From a checkpoint of a small transformer trained on Wikipedia.
Size: 11 layers, width 96, 3 heads of 32, MLP 256 SwiGLU, vocabulary 2048, 1.61M parameters.
Architecture: RMSNorm before each block, rotary positions, no biases in attention or MLP, untied embeddings.
Each number is 128 + 32 x the weight over the matrix's rms, rounded and kept within 0 to 255. Layers, rows and columns count from 0. Numbers have three digits each.

# layer 4 MLP down (transposed), 256x96, rms 0.202, rows 16-64, columns 0-95
120095144162136096125210153109159216136167182094176118138107182121143133106100141114102102098119136104129084119135180153094164123098137109127118088066112133124120125099131148196106110068078143162103069092088186217125085143154125097166116085150092116114108140104077118086170097188152110130
147083130111132153121175103152139171080198100132132128138104132107109097186139117126132128092096177151141156128162091106148112162135046135148089135093109077105106122173065088157125065107092130129063114095077133179102159088216142145133148150129118147062116125096099149132114134201092111143
187128123125065120145141176118178110107116105099128089127103141109113109070118109153101122114082095152122124063126146171125158110083130108142170082162079118106095124111092149152076129118110097166158099148079151106115140130084129133127133108087098128092085122116171096061087101104111123156
186042121181100121164185111061140149131106109093109092116110105181097147070084161063142163081085136184112070113126088136138145147121147113178155108173130147147095107094175119080134156170133161133193132087103104145162123060126129103131147034048154073093055129093141111102161178121137129080
168067196168031112131144211115157126069092175207087106105193166113130096134130100112097105106089103159086113136074101068098118136076195163150156129090125115166143102164153105174206158126134139088168110161074140098106146127141076105156157124160131102092189144119098123113145097163082127097
141122140108040130112132178190145083131136108192139158123125134146193094108127163060125124129109182126131091172073083144143136125117073091144140137129176204149127153121165149113095091173190156134144119149090139092142110129110144134135127178173160204146100160120095106103079182133157130112
099120116165088163156153149147133096186130122154140160123133089067180117139137104171149164121086178091171112082123108130113096089175156146103117182123085158107095115133145112074163112172111227149075168136155158088123180151173115103141139098151096118144168166112106127164095131109142162120
151162079072096077127143103111138127086129144070137174170153095123128135147199137152139120150142142113106103133130108153113099133132102164167171107126095086131043168127127162137153114142156137078132063108124132124123076133155140032080109142067179118056103108150068191104101127110110137109
138161078132055155144115163114096168105144089096117061168133127066097181074127119085086082151142082162066180131123133150134148091083068171122074138171124173106093118046138115058146093078110112094108175165153104159171174120086207049089134144128096112111101076155060110201135137142211169149
100126106160120169140151092116163088122108121159089145141123105140170101220185177117131143160094094124176070074186202088128130132081096136141124146163144125119087097146111176132116130168127179081129130163136115102134092103150108105109151125107169154102093104129119153135178154171160132137
126115186136106118132128114154082128112101176121118080145146210122136087205131115103082076103182127147126164114174109066160118154128105081130133132114150108068112173118125103131132080083073129144166111105068131141091125102180170161133111146139164105148146116072132144095131071194097129133
153098128122143110125131092135164137166165101125195103032089162097184151098091136164176129140129183128150101147128159116152094114115124163181191167104113089183156141113124126088118115116146128113076147166112073120155184104169160111166116114074143114142115104064108096150137138114133115118
133113068157142117134093107129128181167168118125146164102105107105103147100102141148119147135129118093105112146160140098104149131114100105103025125151142139095149164150069141122121111154153140202168141159092099130112137111169150077144157146175157116135077103074169175144149105138138095101
113191091150167085105159111118123121139094108147092123084171124142170110116096085102142123047132118141106111083093074123119123169158183095133085179131194107160148070142119139190081131105180033069148143125030145146144161109105091157099084131142134122096141118171166075164146170122110155120
122105114202127122151111112181111121203132222104076117103051135152212117068104116147134154147136145102063145153183053089121170128189064150108102086171142101146133084129104032092132130123094131159124084077105135109081158105221118088125171134107161118120106084115124104131124134117129126091
112156175135135123067089190120126096139071092160103147115080177133147141093138132158113078105097138095109174126183136208130155104132113138111182143133095146130164157109134141107056131149118116097148134162132159147140111134103120152103148132134053153154191155137172141107131113130110148144
122167097165114087070123111103082147169128102140113080212104132145130158159175158151106175163152122121164159117099103118128122157133134163179090117209115192167102184164109123105154149139101094145106180079135160113128111129136108114167146090157167108106135112073181142166140145148151153173
106096057139082029145124131100101041164088150118119173116143126187198125142116160148118080152139197132106155148160097132141108158137105140192212145119136062119119172107121178114175125118144039107126141157164071148121136165165103135143130116143158102170090129116147173095136114118190139164
137055092158122111140118144140153178106191117164084150135102108112130084115124107107121144106152129104136053106135124096137086104141141121102179104093100133146130098110158137145151137158110177119130162196133174185150087117153099133158102147150119133132163109088118125186161100102103067134
132117137100159084101175140151129146170111141116142133125147151104107106086115136108114162077102112154179153048141176157096136112134114083163159138148076092127144102159169076194116073146145074196127102121141147107116184128150075131134079082130136126089139135138163147141149125084109120185
097156075129170172101064108188142141101103132097121162127178133154132078137139128147128135144112116097129138124185098124158152169150173118136129097156109114132169124127139164148093130118127113150082076145083095112124148200107159095180178144122132154099088166133139200121125153126131165090
118120172123062148121116115131136104207148119162111110126199115074150090136150193137143107109151152130107178140139088086074115158097179160130128100080115164164158112179150107184122092156129103098140119113128120098105104112125117090146155127137172114081154124140205103116146186105202122115
210159086076129153109119139124094162147128130091063112084111155114121140169106158058167107144100113143082138183128128139099146125079169064125154149187143134191183114160119150178066107141104085123142128100149124150182152155126169125164181130108093144134169088069142158117140103109121139074
133161077060123115152119112181159186135118148139149149109162129135098153102131072145127142090131116178157073115154089177124123128138143130139093099080120186089137119108107076123170118126142152181172115183118141080021138162127101097183137105181143171061143112109145117150074161052151126072
166225102149109142081076093138118124108105192110092192050090095127156128101147138111102126124197136133108096136151158170180108110159123106098155092137111167061183135101157140096129159099135102093153171157090091122096114172118146148115145094126120098089153103162124152133096153102048110109
142099190146059118106132107146129119137043081128132146186178152130096164086075081074162093087129188125134144165105148112133139151067134183126166106132113163116134147156102082136071170087123113113150112089139131101142111095070096082088164140107116088116139103118117109172203119108146059127
071166165156106027103099119117084113086204217142109126074076144120127105221117156135127106170109108129116126127165126147154125128161086079102141118149128123127119157142137178149080076121197143119106107102094122127107129135159145140147138114102188161093101117175095137132127123116147097172
180133137131099188116145163171166146086155161092130139161085123182123133102177186127171045158100187105129195120101137093111119108127173152137132120122102203103114132178137152123171158126097097119137139111159098118130145150096167144199107111187148128128163128093205125027082127124128103064
087149128061143074121135158128134108183101102131152183137143079101105117129099124169157106089091074091115204108133137092124062153149105127163039082148140136103142112091146090120161138131120126157176101067104113162082153181166088165080160077165082138182119113114104130106132125129124071199
143117136183056170173111168132073182103127111150084118110161146165107123152153113140082123177167110105117150147180131109215107144078094151187170168104200151133128120117166138195168126114142088135100127102125145153159159118082123051108111106203135109161155137112100147118126083095137161142
118110096128148096155132156119098168093040174144124183145133169137126117118090128147120089117190123137093051137121125105129142145099100105112188063128116175204120100133141127135091098161170205190144146104138118145149169132145089121138152117115185108109133200188101183176152117118106095125
162133171125053110149175120142128025145099074219132108134145087157113169132144125134071189110104055149139152186102160185100171177151153127119142149111121116122146090160107128140077177076106078095131063134091182125128140131123152162104143102079163108076154106185131190179188090146165158117
111101143130138159124151126254148167097203143106146101149139160090118129149136096122155147135205080147154124158136136138133161143149076180075197118113139139125187155045113104082195178178113134164168152119118094106168111071125163071142152108131187174111094125096138150174125165119120113167
136127085103125109173129105106156140153145138091159213074131127136126083149070123136127138050166154149138168142178109102182120142128148136112121149127078135112107134144162146149144068134145166160071126149135165121110099123125093128142123163155118119157202184140098129151073100191071072089
136128142146126132116115133113140122133145149093126155202141140149132139107071197126123166158105138112146113121159145111118116098179121126156211197140121115166142120093122124106182113116123131102080089161174102136076191079120118075161149163075182129111113118132120096132090131140074097138
122201085162132111098091105066101152158101136072106097173119162135145076118211079118109104118144172152112178138149097106139168124098065093134143136163179188124131124115118187114140178124164106187104094136134105105129041140112146067120104110131071183131186125124178136146105097112134138149
153146163120157103118172132075108135138138077139141110107118115111076103166068091151207175147135107090086172162114129146172138092175136186129137137082111102108130105167163117184154139162139130151146146141129036125122147135097108070160167087152103102128166125088145126188162148136129094152
182070070114136138079124101096079133173121096117077114084112124056111172140126095139162147122112138131082073180150071125124121161107123111098115072113084104107102148128090112102129115158088123151153075182156122080127109178169126121114101127174141083104135119154167131154161060126163102154
143162157131113168136155141157139134050143158124111143142119108168195071136152097088142089053157109155092136147088169167151092140152094103153073114103096141123167118155122136146157144108179135124143155037102115092146217176056140077128098122169135155150100125140103093132109144084126139142
100186167155133097158154123134115075094165173107172125102142111130096131101149183067150132140166067170170224168120085072110176166157119167099145113123102180134140191080072171093167110127115103156091120117100082086123177103104101192148126105187117108132187141172061174100098192122131065133
127197134053106150144141124165087107111118088137080103119094120130130138131100089168121129144148158124174090118096037104137163129199087154121121120173200181159104116095120180191131175139097135129079136102182221138116163147133153187125117025116186178110151130129149126087120120106132126110
153121130133121090091121122133080108186133156158161120060144143112110126186100129119207141121130144111125130147193107111110103121143173186110127133077124127138111143177161154171099078157057119132129110146130128174123126101114105097143105116183124089124203202158102118143138166143138143107
107177148185093135104194130142128174159095127140105156090109115075130169174097137159107132170125131166116137102108092122113108119117069117141026163180112203094086150108125146097183118169162072122074132178145136109114136128151197165135140123184083156113073153170154145146136100109118150148
127154093140131131151067169147147131094134130156103203161101159111086158158174097151086122168096165129194217122129102112147116096134161106105128123083147073129125120098087113112166184132068093085089116165205066155138168202113132186125107130122103088060113171153143090201103143098127113120
127089156118151133128166149093116162168155090102115096101160151098137151084117159105122072171188152110165167111106127137102131138163121129101118126141130058156151181216140143141185120119117113096175145094134125153187153147110135150172151074183124159115109119130171103123127110120164107137
083113141130162209113112067149107188113060110126116157109149109129169218104143175175105100092149153150150140096127099119118128104141131108156147094089166123155177125142122132126137115140068146104146092114129124134062103101113052126114115109151101057113186096141138106076126154128135145064
163066093089180112156154101124196148129164108140108121119129109149078113158075143178122108058135204132165103166141150146134082158109127167101115108095135159077048166102118139139165133085114175061136126184122113145101113083103102124118133052119144115191140121122133050105090155126130183166
141223122133092096198118149076099174113148154124195109106185162135138082136132087133094180127082118098173141155110165084118097144156140191137123124121127084125127127136152101124138157168088068135153124150168108117100143159167108103119102145122108122150133170110132143102140129105145146045
144146147148106176100158143115167157070117158190163158088077145148140128168116139077090065184117084196130047155143142051151091136129112155120097154136116122197069088109173102113138063151147115103152139127166216133152069128139153096157135084162110079164146131155136137119130138088160127115
# layer 4 MLP gate, 256x96, rms 0.217, rows 17-64, columns 0-95
133090148153171121159134130182157126104197119167107121112096118091134129122130133089104177118188115140193133101088180166199154116110136038149140181087151105136100122139176096134150120117172086147139142116084118128148145148087099121175184126104149139109108133118186106138119142143120163113
151149139117125105132142150111151199110142098098101142111057148099156150089138027155145089213146093141091116077130073123111106139160113158154158136127144127082078165093116160121163153170067173134119114131182105148126111144192122130172082157127124070035126108131156158169148077130038086208
172081131154101121110089100093144141207087144160223152080138091113119146109095095129146077190107121153114159147117153138142124164135084107093159095120101121147079151087162080133147160103190102155104147120109100106170144089117165104143146132083140114118046119123135172079147088120099114114
127178094171140156137128121130126155126191154092181169146158125137133151106096148114117139102095081101126129180119096100149101105186156121119180196129148157156088145100120051186172113140165093071142126198155134089140137100119126138139115128124082135139086154092110070125199154120112110070
128134151126118095116136137192121124148117155138152113120136145132140109096156111099120089114127161097100124156081088124147100101081089119088154131067083191103130088155121127131160132220143121109137089094097146083140119141130141109168126128049166102121128157134186087083126099156126133035
125117197117175077137113107139128115118127060119130114084110175136182178149121077128186059169082147124151172091105116123142142121096118116189124124119149105092110120100169135127101144128093110135084153059155080158147161164189083099105097108163200111112114098074156108137121118152118167123
142146158128096097079101113072165114138134107123098154164098079066107163104121101137159045122066172151139120110079126181120182133136113127097182114172116111052147154129123145056127085102142107157090147129110123145147145114189135093170146129090148125177156093085153147127173078084132130141
109141124158135157138132141123094135081145172145138134149198118073117127136086081163155141080069170087215195166136149079100169162194141156144172134148091045167198151167128135199128111146205133140164116121092132117079108111160093140160137142099053129089200109154097100123134197144035097109
148081134139144111120106110110130109090146145155126162065165173152110104091143143137092178193101162089121067087105172181111061128196102178108145107111102113090163146099121087150118118087133126055107151145148154121146119207116156195096114144149145180086153102094112123116192080129160114143
135143069130105123178130105130090159113147092123104214093166104122135029197147158081164150134136136112113130170133138096096089115186093096083122176094136136102100128139152110140106054140082067177124121083127126170122133098157154086140120118119120116147116137112133144145118159119096196074
142088083156169170117115162120167111116147114154105105060114095136150186131091065128093148126101126103180067131138148077194163106121165133145114153141071144127112171065127115123081138137131086182130143166144157132111138114074129153136073165135122139152101156154166092164083152105117040107
147137139174115153125115114127112151133143115168104069136166161147154108145093135129151151094131072146096119142118141164129109090130110131168157137122153098184068062107153120093121095088096138106108132107170124173123168111099128113089105096088102159198114150134079073139114144130086129144
159139101126146084142120108104141108113109117132106096105143121118161095106096125133155121114088130118115117185115201080101139094100162106096168159097091107169141169157086129136141096097067078106122109126108095188124087132126075156123124116143077114132094105103173122086151134097164118079
103058089149106107085135173147131142096123140185100130141170105164196100132170071144059086131114150123091112201075140066092116072128121115079127159104097141153153134195103086114123063090112173174162128085083093135103156200170138127111154185151144130116094160171149178114138150100126145124
162112117107134059143167073145101170127203082106060144134194147085112129159087111090145101169112158201100150087107168106211149114134165103142123149103117125171152119108156112129173116146147124083193139191111091183125125141171160102084154137094186113133158139119157115131095135106117118163
128091120120140169134132121187144180195160093174128118144087123107145119099143141120086140132091088161086120075131119105130161109151091100146102134144079098136075154115121112125128176136129123092100123154153138120069167136122103148137164072086101118149079113122109103089108165104147154088
170100103132173105081119159074201178137149124122129056114097109143109160103173140136139109135176154170165104088111113127135118130152065025134177179083080108088139178110113164100119103100052120116080086155123078090151142143148175137151106102143118150166121082155135150141174136214108092105
097135192109141129137182088149156072177073142126156095103112096103145163150175086117097125153070145152155157121123111206143192141104155135160082156153179119133124131143121123092108135142190130168135085053057089128145180166131155128117124096123136109134143110163132143122067118107184158090
150081175101107124170124090182073136190116149103137108091081085088138142148175119093112173109156106139132115120132123174094139158159160083076097131148129159091132117148126092183106122156137098142147168150094089077137145146118088095169105058138050085129114185137126100154114149095114141145
165129124108179111060081205144149111139179159137120155138076068163119128133088111134192113134110103158158178063115127155138135178093120138096113109084140109091117101097157155102152073184125123130102117130127144133184081109154106117113156133144133155070151158120089102150157106153144141163
174134176096148125144167088128165145118083115123193124111064122133094173169139135120118125168134157124100103154175147117149162097180147097120184086127124083180126166138102187076135148128169122190102110105138137143079155172141138176126150137123118090139197158144092059101211140144133138141
115090104132145102135157177123129089107093085086139149105132165148096132129178184061119100121167139146119112132119159128177147128103127123147091163120128174092163103075114133137139173125171062105188106048086114086099179091169094124093136173192154081142100124117132128079115118192135162127
145100180130203200113158096129160068129152090120090091128109173099148093127117102103216178103158182111128120130166106128140099125105076119155123151106147110092103128076129142101172092101180145121138103147138131135174156087161129103173171130106106069100047074201112200053123094118162114104
088126117152106079099052141105173148091098163134118109121153132081094157173081100154121112119134095131132101146141100162127106066133097111128088142084093124138217131127102117100106177138102101105192216088143117108125091141112142100072120139104140102079175112116109138165174167158162101087
125162129136137133088125134082138136120088125163129118156169111160121181133129137109176109147105108072091108156130110192110129145108174084177171145178142132084148070181157108180174099090123138037119069142135116088096192119141126152136090124142082101102132154180134131087120130148044102103
078137132150104179073105097115170188123071078115133103097135163153132174080096106107119185084117108165099154120055144183136085105127111141157130108083133169126129105148147103160093156152132096167137129132131072107127217169129108180213121097142123132062134117181096134099085152141117103129
102147143166140070141163159164134178088120115134151102080098106111137123097099145165147175111175126153099075129121098160113186152112162121125167133138111114189192142140155119101129068168165143045157153112137119124127141065112097110098178131172108169140147129192198154181164110120164160120
140141136139169137124131114134151172095122136154125082138073127104171048118188115130154165059101130103121139204158157130067175084161117123094129135078129105154178160075144097134123094166149092101115143180193108135157120098085129073111112132117135155130158164118142090083150106134115165058
109142133121136118096138093118197081119156140118162149141150088184183170103132106160139081088117096154106099139136067126098074153195131084148059106090097084100149162095153105118167107117071124159131050115108097135084143128145110152160134137089102104107090140094196073153106158101160075148
136111126122139145035157114141144105093142081103094168105164106131143120107136157082125131125088118146153156163158122188083104098107121166114132178179146165068099144133068154145109152125123091173078104102097123188164155070127096137122140102164120155078187111090104152143140065125141147097
148096115094135092134132156130123152171147114127138165120132171113144115146175116093084165125146126175151100115116140155085111133086119185143133164102118114152091106097148154117072125101146095143073105147138047127154169177111098142082161099136117159086097101138081141140139125092125116145
113089131133189123152124151128100174119084056160148146117115124140143123072126197127158153100148137141144166115122139116104139134106076147186142129097152121108125129111146135148127071128135095141139116164116100088149130121136164150143155151129114148137148139094099201120115168106145216078
140115172151087142121134156140051091136122130132161134090110157096100179097166145175116145157103114135132091127080098176106127114162123135134113111144143080178132152088085140137191132134076127127156152107161094116185111137148137121133143103142176156100092169085083137105149165143168168123
105157091149119126134133145133142148096163164079149155171158154114139118120072113114103149126135179129080105102095122123117110055140106139143100154127111106091134151158107135076130155144156123074139127094116127110144141080180126139170143139074145167127173119165073122137068185046096126111
154091180078146162109103091110139121143115160139159107106162189189160164074066179160136107117123150117169122124127130135095167146152129154101122086104100163119130114184138061144089144112108152119166073102116095152111192151097104186147155125099065129148104118116140123164076168083083108171
116108111109150138164118095036117091103182158123141099162151129098194148132165132133057152084100156180101162142061112172086159120134131149126153153112122137132128067141147163080137165107096111137156075154087041157156131082108150103162124145098197187077118143134123171112105132125100106125
127085135138120153158134161118136175140154154059086085100125157149176181185119152124161128150169130152128160139140128157084140144143121126059173145177147105080134141134104100151103163171139145164118100154097201176088108181145174097126156151160110111111111123088111136106151111170135175105
130132158135144094116074078156156149121110118077092134153105093110117147109100160081199185088154133174123130077105101124151084148117124134068156109128146141118138138123165182165153116057096068136138167111088123145167135127098126205127093101165128160127151100123094082089147120188154159116
142117077110104085139124102122146133127132127139089193138107142126130183076122159107103084118142134083170109098148125066136138125176099104155149065099067098113091080070125148142120113136098132190140189135143197183208106187150117071112133183078138207125086100075172137156077133109128200168
089068130128097159125132162152166131166187109088079119147070136099151091150129128137134098133161193194100097134079059127140127142151131077147209086125161070077144149129126086183131127127099106100097121095133092120122073136109167105183155138172119174123138143099172130189135066156151124118
129140158142175109131113080130115160078149115164156138116116133110108154105084183167130123124105155115133114137116135069066088142132149137121119180119128167092134134139145134128147162141164152137126142153148120104114077132113177139151114166151173110108133106205079137151104147080098188161
078061135143145206145145122157206209065181084157143124187140127196126112073204153128100149149097169113152168126134133110192041096138160180130145155090147119029138114110179073129093096107207143125177129105160102162160155157164098144128132168110055130136143069098141165118141139126130132115
129075075108134132151134157135138150060110112081078128108082133138145106091136137101163133160162157079110097104170154090128166137095101108136196167107147149094081096108104109066055103111143108118106134117112086173200095119104138076118080128124162187172111171116137116146141091098148137169
093108106133131157136103134155191111099118102073165176128123071127125107144131156120120196139191105189125113112110107142120107073131137126063138114112134165078104182094088109117073144149153147098107146144125098139117136109151102123083118138155118142140109170078144113123177146146076168151
130112138156209169149099140110182159109210159138120125108120124121149176118085167079143103143144133133144146096154127062144161204165111141138139152091121079076091111101170123129083126176171127141083113107063069123089095200119159117122143165113136128157110135101120110107145114095175103111
164086142170127104159095158114154125133150138106137105155137127093154121071104070172149130131161131123067090169153130097162075119119122196123102064083132095095135090149097111114110114131135097111129154178088140141122140131128179119129154097147137057096111101130146163136185139084130113122
140094162130153087228102136078107109125141098137130175114077097119150192125158090082104109139128110117162076151117130179121104123153115148123107128116105100112148050147123106079161133125123121110126097127189118184157109178160189079105102144137141171110105169134143154164112101127077126122
138117155054141120104042102113149160095131151155146145112132100105133128074148111138083120144168141110132102165111178179160116169092107116078140204147119113086101128087080161133117083050152124143138111076150118163126134087118130068167071129176122129174143159128198130118156141136122170100
# layer 4 MLP up, 256x96, rms 0.22, rows 17-64, columns 0-95
089107104156138145147139202139086148074039095115141132182145102168154133111159130142165086122061107099141105154147149135070112073137109146099087147178075172142176155144106146155101119116068136064092082126119125152171122108147191122150127092139123108124171089115142170121124116142123081105
069104162059168123157064054171102124161127134182086171104165081183126150120161100152072092166163129131171130127090167127129146119147119180153135128156128184144199113158078065090075149125142142151103144113078132127114114160122217106152124136172151155101115123125124120209154115159149146103
093129128167114094149118217098120160105053151101111105140165154095137193159128161083127137118144155092123174157157181099135122088129113160153214081108075131126161060082185156105134132141175161150135111110066116109156088106097147113091128096119088089140115130057136142070180061149132145070
123132155197097105137053125177106121148178129127116073105116096128125098118164110149112120120196108129131144140153135098088142155130151147117068207118144150147173118156128098132105104111138079098222098115054200114112106115156116146167132084122136182164206163131096187074095165128103123124
195132204132150090086157125150101086139117120117127142136150131161107164155161081092182119144111136110096114192129151168119111160080153082113138161131078105154115147103140149146134168162143105194108136112179126162152177102131168170165140148111149204119105094127161105079146161134123113103
152106131114088177113129144107084094111135116125175080142144148146078177160142213068173157121093084166152119136132103132083094064168081153078112122175119136076142119089110144180109119102128044079164160124192128141150160125056164137108126118077152125166156128127087164151132111117111107133
202141120130156169099182118154136163093135111125124138153145127149158156119111124139137153079181119109062098141110118153091160147120144174147168151122080091112110144084113167109135114110099113135105127126084165167154127127140121064089219101149075131180176104126141166124153082137111115115
046180109118140185151119170089142096171105137115129143138129126118099063143120141108101151131154166134004121074163079139197088086049045128198144135153090168077127016078185150171053113109119125124134155146113108142190172132119162117071124117138177129192127114205133133173151110121153154131
105128095192059165075089135126120101098075139110148109083087094128204137086131161088140123133072111123166131078115124067083073178107157146138147083134134118088131120154148154136112104103099067140121148163157187099132161131131148156131079122090131115132139155094089152121143088181143107153
136139107131066140153129066142110192143124038082077173150159123075135104103123166168110163111166139172119115108071094114069180118150055119052133110142104120137117080146182155154112114106124155110089094135147162151107154144148079085127151088140165083149103146122118061140135173119087160113
145106174106136097154169078182035128107131114093085150106088110109027156088206182103131100157154163124101124160105078187142108123183082137172130132138173180132106122084083120132176154130148141137147130092156107162166113112167112116119089140094155172143147118145087118106162130143115126156
155126189082106112123121115145086147119146103113094135145163140132105131093122180129181121089155151092118127140131143201105138110162175133145206153133151100144149120108150134130103126111155196140112139129168127146116179157157147119063124098133098172174105071088132065193150103107119130088
109199153160097059137151116138132101104150129125124157119127167116124120120216100068095092116111096108162128144080103162090139149166181133133083121107161157075100112129115099202146156152093090110148174148123177081079170142087190129089147111162134157087162110114117060111080156147098091106
135145087097104126184202098172126146110097118130076093129174087156108118141136093105189158106131181120124201138142136150168200137162136141067129112204205104112135139086178088097156159179146143088116109153122162126103213142119170121182112064173136126113091146137092074141136188111067150119
119155101163113149166177072115110129104176132101174177178114122142122120121138107102112132105098161099084097167088113069152106138212102108084120130106163128124083126165080122101114102132151162112172095150039145133129166136145183120161141127087209090110135121191091141120122122130151140113
146094149090100199123092175172167175135112146140130166145121124132132154160136122143075184137110081125122173078123141079140149142127128115053084108158135092132098155161109169171159162107112081060161184197127145093150121129140123154127124088096132111139124098119143137112130138199174187086
105116091108109070130116072100072136158128164209097088158149093119139143082124117131082153113076117131069157116157095064124134089197092100091144109152137148123110089130090100080145152136187195094136168114101126143110113077159142067131137151148127101121172121178127058094210129085144136163
126150228156078117153174150096124096131092130135144102145159137172139121178115132126115072143092143166133142107105138188114159145142141146127050112163153140116109129126096111105170122105094132122148140102147152108117168138109114132156101122138148135171103171147121128104113135135138148125
147094133145142106168097148031130128104124129101119118094112073078136105142114137089169129160111094135102050205104143136104178125107123113089177129121156133138090178180158162110094100138145107095118111114128143118133139068047118141115103163122142156172141125127142100163135150162124146118
098094142108140054140152129099141157166135107136128088129095128130113198123115159102107110110122142159148094149096104120119102124098141124132113191123120170175154116144171100076077150130167076112104153114214177179103121089124082104085128145162151160108090068108138140143107106153139130155
090189118134091104126134120140092138118084137116123134118111157124174094156145126174117076122120169133162139066161172132176136123141097134083071158173155105107094128113169177184124043142111137159134137124111118140113138101121182160142099136115104096051186144097121139100153074216099132115
140147103166079140088134118166128164162042119097121173143123134096145101125147129177163089134072069098130059087094134150151092131151154123142152109119130105120099128146174116124147084188132083139117211123161127151129095188153077137132150116183116162062163111078078105175106113144109118139
109122090175114104105178122107149172099145140207092167144122172149115073157091096151134102154139107121169207106058116100133125139178099099104094151075125139163169114115100117099065114130083137115153117133119140096064063137112063158148161108092090148122112148110078045100072117083095091145
151175089106132092118150076137124106193129115223111113133122119173156086118156166122138115116075083076083104156126143125097083109141145118159199054095146147123063150127122123088059134119120156128084134111134110146070170081145074124105095065150081162144082093153165177087084121133135111143
096119079079168123144114112158092138152178165069099151139157118112087127164074133098101097099123129068134092091078108130160093170069111147081135125131112171140061135131039133126121115120142134179158153102088177073154051138119103117112107076108115118160155120106098158121157171035174154127
129150143159075128122153116139117117142113039124152195189155106133171119110078102137136112155157118127113153098050098147142178122091099057101145094163090094086171094117157187154123176124093139088126118121143056130148090137129119126125071145086171124162109151121117100090068146125085141102
097167124158111092122134138071085096089080089125057109101118121082138183146159177099092070079069120110060138120147110108103116155153068146107094135164075147145149158184154150102124148176168094138111130148119135095139095107164125114142087159101178099052166184147097118104163080110103046036
135152170142161170170142103195120132081102135087180081104177143132096181123119114118128117149157097164167140124058186099101161101126077110121118109188148129163095132124124159104149124095087104136107117123086154146134094092159173161152073139073102134108112142046124136151098176143145137139
180134161115124154150097115105107182118129146143147125164151148023130143095198138210123114166140100134074153085099072123130146150088084147145067114120085144141060177141112089123097141141097143129080124121155135097110100117134112107138152097077129087165135099130124115124119105147130106111
141136117123115136103126106096156199144086168071129079207169095133129121155097185162108134142165122118140110096127120125132093131147094148162164144143099113122140130126084135171165141210164087134111165087132094049137138158114184099179107170123185159102107115159125165163161162126093091121
122137159177121122098144195146082096137150103149117105101116051142165101135166092180115170118117070090141139125106150156175167129122117132099152087130150106137134108113127127135131112044093123134118118066111143155139132076113168193122208076105147172135178137126105181071142163107198148115
138098129168086122092175037181109143116089147123099120062115113064092110163153144104117094074205129133158127096127150145112106112116099118154132129105078158118143107123133111104161117134077125123062157126111161146109086165134083151147112143090144072089148120108127080093115138082069148110
127144194143111101156123158141110141163117092149101131155151150118117160156136104117103115199146132110124123111139080196081139074124144142124111158175105174173094152095157118118182157128170149160149128132137124135160121103166141127129128099128151102124143137085130141099122133148081113146
094122082122144126150101148097143104107102037167131126083136064120129137096156142109140114066155081137170126144115148126123124153144117090113134138128132114171152165106139106163139118119073141157133137103172134140123153173103102186128134135119144135130137151187142163101105112136159155150
188056116121151152143108112126154135192096179138115083106086116157118145133124150079129130100180150148159188080140104081145127154111160136169142126136167203197090157106163081101079163089149118160106080163114110133153141104111132154183102098142127157161199083138137112147087151069076095150
136169195102083076136132065126123114135070170105154124136152102063129147114150121149096121070124136138082116167132114187071164123107143133087103115165096131136159103160123164090127175125138068121134105154106173163127146097127147098114163129149138169070109122125113157078064108154123125102
133138093155070121099165112089165107119105150135112126141170122113144146136098133150198084109124100165142118129157103101114133145111072094104141192135108184114103142135146132136107149150173095096114163118131140148176137184119144103132032122147102145140139172089198171099123088169149147127
107124186114133112115088122088061129157117060075182135184118053134133148063116182163166182090088151159133077156122085099105150129119045161079156146121123143135156158164127129126088111149081103117085184145163160115145179107156129148163109108133099213091124126106098118171123115171092105141
123120158117168143109171100178134108135089138169152180154172152153095115094111112094135089075106085124126160071069148094149119106202132164108084163144139148108129095082177081165108085136168160103211145184136170065065199146207114121168131100130111169094079060107114160073095193091176100105
119148109129096176105175135125110142137101056131139083100155106164112146067091086112125107091102066123126156126114060078123179121126092139158082107123148134172136147122079213118155118121096140169156183145155201169177170151119090144107148076141210128070141169094113168123143188118086155166
119065157145108099125093159146120117129131099154160128131108136118121167109187130167140161150156179129076182119108114131166128156097104131170057119082169069159201175117121100110164103117111185079103138098188115131171176146115190112113156147086127164146123111086096084119137120113132147109
107041085120163154163142119153105153117125141137183090151018147070077139183141105154171135108115141164153151116140113158116160149125154065113098127136144091141047152094165154117105064153101056122072158124144153144134092087160103116091138170084170110130127116087170124122092110095113129128
066129108160105108092082143106107164180129158141138149165125218072139152133071070139094084156131128195181144062130064095118108122106122134091098127135076136071132123149125167165133127096111154078131165078163153161134135107140122189139100118084114127147100173098093055150152152120090099138
178139137119121105111148063112153109140135077141100129109094121119103121095111154088120172124082108159055137154186150146154084107126066115080142125110157149116105079122191158115167105158137112086125135153142100161149141149069077135119082133102131094183103142121136174114116145167151155110
077117064106107113101145144105117138083110098122075084149102150125176098086105068109143170105102096137120128149153132131133148086119132174206113126080179108118167157126126096174131126105102187160105075113161168142160154147099103098168082113149144138097109126101115110075153145165085125129
120105166172130138163090136178095134118192214165113150127081148129147112105145130094122197155131145130120118073154130126113121194165106120146127122132094189067151136110157072162104090131148129084172112143146171105090079079109134093103132108153072164142142117170129119102160120095029174175
111120113105161169107167123139104139137118122167156113066091078160135150126101096120070099185135112111124118181100128128099114172061175133148113136089151115145135106168093131124120197153085133081139125146189146125121120205130146149154162109093156153147103106104139131139143135096124111131
117163164117168146113135154129053098124096113182110076112120194151141122170166116114148168071116102157062148157076092116124056176130172181156139144134151113159157082163150083145079115160123077112095078107130189112111095101097145138091213089098124132126125131181124164124129132124166131106